Part of a small language model's weights.
Size: 10 layers, width 160, MLP 320 SwiGLU, vocabulary 8192, 4.98M parameters.
Architecture: rotary positions, no biases in attention or MLP.
Training: a variant of Adam for these matrices, 252M tokens, 7700 steps.
Each number is 128 + 24 x the weight over its row's rms, rounded and kept within 0 to 255. Layers, rows and columns count from 0. Numbers have three digits each. The size before them is the row's rms in percent of the matrix's.

# layer 7 attention query, 128x160, rms 0.102, rows 0-20, columns 0-159
078:105120145103100099114122123083129150149135141113113138098115054134095111179092111128137146107125129105097121164107133142118120135131139125155143162175098138128106080129104108160105128093177109080132104119126106150153096168108140142112118144102129142168126140131135131106095097119136073108164114120145149083156118150113101121140126133133158160131153135100115155152146172139100118119123097169080125106142101108081123160110148108122092142137102098128105079164147141142132135157099120
095:108111149128114102118131114092094141157147144120110122087098096119084127166079120103131136125137140105109122157108117140087142169135132108175151151165128143150134086118112108157100138102154106116120108125133092137174121145109132116158103129090124147176131140144157156116103107149105074117160152132151138120135102139103120130128145138111179138155149136126112121137141163137076144119119116179098093104111065080119128182101134137128096150138105123126104110148153148182092154120105124
103:132125138151154134109117172142138126140084137135163101164137145163131141097126146115132109126147109118174129145158094108142107084148133129110122117100083117094116159143157146088145113146084131168149144093132148100085144101156107110126114152158114110092132107113118143123133143097127170159103155144098080135100149122149182100101126128114116099098140093142117124094123155073129132155129169076172151135164151153153152127151136145136144114100163117171151134097124083123151116137151144
097:168104104124164149154150156148149102125127098120137120172153170144169132109147144149154149117138088145164159107143125095149154092139098169109114147122092100096124167158143144109163119140126156145144121121136154130096120081135130157092117141162123099090122098120103089156129146113162166153094122139111107150105161109123144132128118108146096137073122117148122131115117111126149123124127151094157144155138159172159152079160123140143170104110161153147136146112103107103150065139125131
077:111131118121099136124118118075099141156139152148139150104122075125103138158104113117110152133134135115112072165103121127112145106130135098150124116138113113133115103124105143146087139140147093110154137122079087117189145148136177132143139130094132170146158152146131135148114110102092110105177161094142159085136134123129124121125129162135170137128159137075120076146123153123068123126122123160108100108132111125115124175084136139127114147122081123086132082164111165166138121149111124
062:119137097101125097138053089127082153151090127143158179156172115156131142130159112112128119172159143116108113105122143158166110147132084139125085109143136107141165143138129134111091075139139071120161142119155061135127114143067125128131083124093121162123102114125140151170116124146121111114160137111124162078140089108121105133112135134141129133110099163127143116122143165147166144129142111149110122144124116136076111143113131141125126154115113100126155152119139130159125164127136120
092:117109158160090134121111100071101156136141150163127156074103067093144160150091118124078117122118164120113079156100117142103120140105157074167154100133146135128123099098104137132095140124162119109138118120126138130190135158137167130120145085105135123157156170120137141145121097142112110103158096125144150104152146146111128143137120157117165109143132153098154072120128108143093112123105105153109144131097125137154104145119149136108127144146088118096124108135089152141105149145128102
081:115122153131112129134142097127127153120158174109126121133101119120097109151110137135132140137134147096086149163101135138104095140083149118143139136170156137152121092095107097189104161102146130101121131105152133145154134136104123127119165114136137126116158130132158147093105088130125095122130134121192148110128136129115113139123128129127180132171133132101105105153144104169127113081151076131112166095120124094079104166103160095119105113174108150062140104176160138165122116117116119
101:123159147165097138135139122091106132133143111106116153120081094123114152142124127114094112133077122133102149140135136121089101141141160181115138118094175088118119105141143129142130156112129104106102088122127099158147093132152160184130171099145117109134159147113143084145109138112202130123102114118146109122156090140151086115181115114163146118161133123115130112125145078135095099102115129140123162137184164133128095145111133108142086166149148155149125132137114127120124125149163094
094:105139097114136147133112127168167118120115144108111116131141174152123095136153094110128114082142130166133157079125102146122139113136166118115106142096118142129125186127181100096130120160100149127125144162062131131164127125123116099153141136159158139125112131116158127114179130179117147132149169114106135111106128112131122084115096132131107110114104165137172173100112117109111138172164171103117149090137138136120101093160113122134161120097100173135093131118117144081142145105102133
113:114154088140169153126124151189139118108083077146157147110123144126144134115109123137124093136131109146170145127160120128139169082149101129128110149098144095124090147147186127123151098147117165153123131127120142114092096110169105120103115138133122077108134143112113131109172143096145154139132105120118097170108138118129135114137117133116092101099137129165122141108133150095118130157130160064148123170123143160146142094169127150132123124118156159179127127080110110074142098160122139
302:115130171118104118131127095081091145135156153115109149107109102112102140156096118102130149130116154105097101142102137150094125159125143100168161144158146131145107084092092114151079159092166107088114106138125105149154118166110145138157144100114133153160153131137133157124089097135119085104153101127148136092155105139114109132141130141136166145157132153103126140125141123139095123103120086156084127106116099097097107168096127104098103143178094105109105099165146153155112152116113111
092:113120132129143108119141062085112189141107097114110145134122070116118123130102134121123126152129127089070086172101102118092130109157154121158135159141169158134114116138119144163104150122148148103116120134127124125180085151113151111141118137099143134169120126131108166141110089129127087110139125123148128076135090118166133150146082124132152122142177102122149118141137159111096150106142106122093142142112084114125132145124098109104109146096131077122102078154150156143144156130120110
098:117108134156105138125126139102117145121068105138126153104119115114141114120094150117124146149130112145141135203124111097107133108135105113146097118111153153093095066155127121128101086127129124118176156164078127140192066130149153154147135129115132097162087126157142130159121141130089116128115170075147104132132125128149083109120090146134140102122161136155154101112134117187117136145111097146119124100121107119131149138111114150130138156142139128138117125114132154128156148202150146
093:137115135134178167137164160157164140129150163091083134129117151171100100151166118116189108133125129098163162125141121129125134141134143123089068177125096104114121115107168169137158156134133116138129143113131130146097175101115120170100122100155130137090101126111116102122105135115101125150137159160149127145134165145107143096152168099152141133083156121148098095129115126102118150113138139164118128122110145116104132121129145112120089139167125151081177158125110123157130083111125143
098:139176123138100113095112124122167097134123133093116102151144143141150122095134141147112126122139128126143122095134159143103135128079138142166106134130090121083153142148131119134123137107108190137112133116095108141112150144137097080129174113122145119127121108112114111113121104153087127145111135144144106154132162091140120100140114149188126158121142068141087146138096156094118123104160178181131195159154136127106085094138134125139172108142126133130131138136141083167116147121177159
206:149139103140141149131113159185139105092122097145157122165145136131139110105167141131117106130141121160143134085160129127182099107144114148071090098089121125120147166157159164090147111157095120144141146118124148106096151102138120118102100146151105101100107144114119084138170176110135155143092144111113125151109137132155135107108099097144090107127104130150122137128122116122165107157146152105159144152149171170135150097142121154153157111091153157141155155099088116090149117104129139
110:156124087135146131103136151162163111123095137140165096149124137154158134094128133154124121125140093140158137130141112110161127085127133150107109109105112102096124169143154127118173083158080158147139145103123156099107120101165109095116106146148104103080108095100108106137136122113126159152127166142093095149112131130141149111113134115114121105112115080145100102104128173082138117150119178091168168143151143144183144101150121152146156109110162111165150131087124107115144110151149146
087:132127105116142115128125155188158114124098134139164150148158172137157087095127094148120097156135104173141145082135161127159149148140109133098085150111109109112143191156156114102151129151091162137127139127127092153086119122139085124095094163158123116097131117117130103127184141145158153110113128136103134168104146106153126132147120123148105140116110125130125151133107134129158139145184184112136121144111147160136119103144094141147163126090136130115144171087113116116141086093103130
080:091123120104125139166152093127169121122131106110116130115173136154117107148158099139115150134134133119113140085080154147121149157084117135117073185156146136156140112132128126145133145144139105126161151153110099158134119143080140109085147145159137133159134119142128078117122105145135106130122125123155170109130120112137092140098077124158144142116131196112150146148120071134093141093169120183116080153145128135081112126145139094120143150136104143117133142164116165108175105129113132
081:096139119112132149113179095098136155120099164147118146106097123151131166131089096121124126128090101081118131126123147154124106094149207131151138113115161123118099108121155135117135104122121162169124090134136106108141070130118132104156113113098129109153170110103136128139136122120173142160129135152096090127100120113101134118134139147178119110102107106133200113114132175100144097124145160117140158140154107103162103114132161123117127138131109130166136117141082080094124105136164109
# layer 7 attention key, 128x160, rms 0.0976, rows 0-19, columns 0-159
156:093134142114095095099143096097105152148154159101117154124131119124104135160108113114123133148105148101095106111080167164106125150104148105174134132165142156150136108095102095150084160096154133101130097124134093141142108179088127144125142127119143155131146119132130148114114101137118081106146113133155148107160121139104099148172127148131155170144126142098145152156126142159112116086137099151055108104094113113103094143114129106096110135142088098096115093168134125159107133123105129
102:105130151117091097116139097111126140127146134112125138096133121131110121166111105098130121131111131112100112125086138160114124159136126099154119127172139161118132077085094089144095162088146116113139094139144099158141108191101099138145135126099166153159136127134118140128111097135111049098151103142152146108148122133106097138171125141136149140136136131102140155149126133156120120127144102141029096104093106104096106153118118128101126146128085093100124091146124133156103134133110125
068:141133138180133159156125145097114084133140104134129083124102132119125157113173172126125112112155159118175151127158122098117120102147143164102124085111150116138140114153121193111110118130133106118111170125113160091114159104128150120101150103122112072157142147133114141163112133096127146170121119059127123110124098125142157103098095112102109104143102154159120109102149141089123128141117106137176144139153141129129135123146182137131126105146160191146122115156103158119142165123154101
092:150129118161152142160115155125126105122119114129126112166125122112143140111154164127115119131127152121142136126166125120158114098112133150090123083080119118147113174176158185110145126167110137139128148098115158104108188077153143125095126105145111114079118149126127132137142125083151178161115128119099098149115133139137175096102140128115105125125132111151139107120136127090120145146116141079225151127130164171138112103133137105108128095129176164128152143105100117121149132123142137
074:119124139105118088116117085141125152130132131128130126102128112144134139151070111161134113145109111111120131134080127139094109190149116103160109148174140138129160088091098096156117154073133133130129125133154110158134097159108110109132151147100156152147130111108147135147120096165095089080154105161142142112138139120126112146145143148105152133118141100101136152128116141144137118131129111153060104128101081059112126167104095123126130171132096081119115129140157143182097132105111138
099:110119123098122101101151103113118157135123154103122134083122121133108102136105088148130120131123112115106124123094144151097133171131118106152129134170097134104138097111126101161122165121122136115138121148148121189140124180117131129142117137132163141169152086118098113112096124158090086095144130183176122110128127114130085147129101119130182153141140132129106144134085146149130130115146121170068117097112076094118130176101098125100132159090084129078120095142128130158110135114111155
064:118117131112103114107149093128125131126143113111133144109155103159114140140087087170129120140111087120135126132101158120112128174125121121165136181164106133126118108112085088143143129109139131119099122138141107137157051171107102121140130159091120157149132126107140148139144126152111124110147104138110150110125104090128129159136146162129134136118141122122132152151116146150120108118149124152043118143132063069119122180093071118123142139128081094116140112145169136149075118135111144
052:104126132072142109083173101099109148114140131100135143081120115103137150144109110104154145126102122136125089106103091122091124194143147128171118144122129145139117063089117084131150147109169130116092098151117122147168103181104139133177127121127154141132164104154165128124116129179128100108141137167140138113145149130112114128123136096152160136154097115091134141139118109167135099121113125152079130125099090099129153134119114124126105140150097121107102123112161140143103152146078140
078:107106118099122170202129134160097125137095100172097131132117112133113113082101114116123095141114135134107143107095143090129121158128109103136137184122193145152106141126118149116122154141152155149140111108078126133117115144104083179114101168087132145135133124119141142091127152114139125170119132111156121108142087152114194148096129123111100154122134128119134149151169119136163108103125130117136162141122146159129157095131138112139115067135156113132117152095168133091130130119108092
073:119121109128119134136131151132116094153167163109104106123141103119136118126152151120164120104103125140131111146159155129123111094128114119135139106158145121173148087114138111160116104139099070130092118126166104100081111114072120150149132069109088152104103135073099129096121160118117124087111154086128115126124132149134144124128116127106115131130159166104076114134102136140143129130092103152106157105143137175102161164176123173146152171142139122114117122132109125152080163114183120
039:162133133193104114172104132139116104139142141127129103156143143134145141124134192132117089136141131152133130122122136103106128078104137141135143120130129080136155153194100183121140099138143122168098092124129089101110156143120106176114107140102152156127112155127112136143120114127123156087103143072099187162165135129133144095147142131177111101140131095130108136119136181088133117120089124126120139099177118170114072122104147102144141123127133105135130114144112111142127154121118124
036:147136112098170157115136176130159089114124120145124139140129114139155153084147166147110132126145123169163173145140104094122158095118103145106128168121106133124154163173156159143166094164101143165084150111150144110116149084144113157135135138136147121141144132125155102121151137114128139148110164135086108112121138107146128120104128132117105100124123132145134098127114118104193173136138167116202130131156137123170142115170147118136137102103165162172129142106165121093124084133122126
142:156136103151157165158113170159131115120106119142136103139144148135160126088147137148128140122132124141161153110172128108170125089134114159086115106082120093124117161150145161107158095156097114134130142128137167093099157077162129130116129121152119107103122121122127114128154145099156191157121135125113112167093146133126158113085128109105097116125124137148115117099128124095134129153119157105212137140146158161155138100159137140157147113124169178164129165107116112106159116147149120
082:103129134109145096150146147153152116112097119120168099137133146142121115088122109163154104176138116131130143101144140125143119100146100158100112112145149093165144169136130157144155134128095117139109140148116113125106161127138097113107136138137142116092142123154111148115164094107141144099162136134112155167124076139116132176102158153119111148163116078187085162115166119104110129185130166107164180124145149147168115118177123150160137098085154134131112147141158120095127105146136107
097:138079131131103125128071088109142133165108114177136077145135155123132189159111178127096119083116129180111080118164125141098111140146096122122158096113143137182096147140158130090130133152098123135146165166118143113106155119093132095133135102143168074110147122127072130150125128168145144128131152114153126107106133121122150098109088105118134097139115108126139131159119125165113129112116105117158112110136132123132124108145133117085186123129125116136109159096101132117124167140130145
099:110065133112153098147139144128104072146148141141161128102116104125131166148101139103118133123128127157095169140130102132096137149152124122080164140143136155142106110061116111137116126141142128103069139092154128151176105142086148087146150144129135152127130113153157126149153140151172103126112114133125094081111119146147116125125126080150112100146116125104116106149119133156167143108089131144097113094098099151137138175102101136142111150125106113086067111104097155113154129111123140
078:123087147151111164163104150096133150127140133156116105157111161085129141140136151154152129126149169133125098156178123118137128152100124124117169110081128098163129116165128166136129168151107126135109167168121147095154169103134182123122138080139126106110133153142130135124076130115131187116135122072110142104125113125152161110102129128140134098130137145131152118096139158124075113138106101097167149101147153168095122119125134078090110129152145148095128089142104142137141169112126133
078:130112148144134136128109138121119101124141118168097120104096069132099119136098107121143115140131135130126125164128087108099143185171112115143145139117151105141130082124122109140121157108150084098127140154093136146139114134099146104176124085118132109163109165163172126147116131151145125124121124091138147116136119112157122130134131111148133089156148168124097118125162134124096104153115115178119115107167076095076151180085125135148123181146112161130125140135107190153126174149099130
104:170137119144141156150117155136137129120115105130137097172144152134143145120159164138119127110158141122148145119179123118151130089127127146090117094090117101132117160172147184107152112161086128148142155115140153081110176080163143120105125119149113104115118149121126114140135147105130188151112139098111093146095148133143171102117109125135108110112121125153131110087095138104140148143119135101215165116134161193148130097153130143123142111116162144147138136128097100116150136136165129
067:125122140131116131132132093144106162146126154124136122137163203118164146104143168140155144113106123113102097101146110147120141132140119094121151104152158159123150145068131130094125165096122135138125106112177102122132162106135122132151176108104163128094156093104117078160122155152083131098160127155152122116093121094082128149135170146115160133145092072117106093146078134177154138109136090112127150123117143111140100142122139126089171129119141128129112118119148136153144123088140141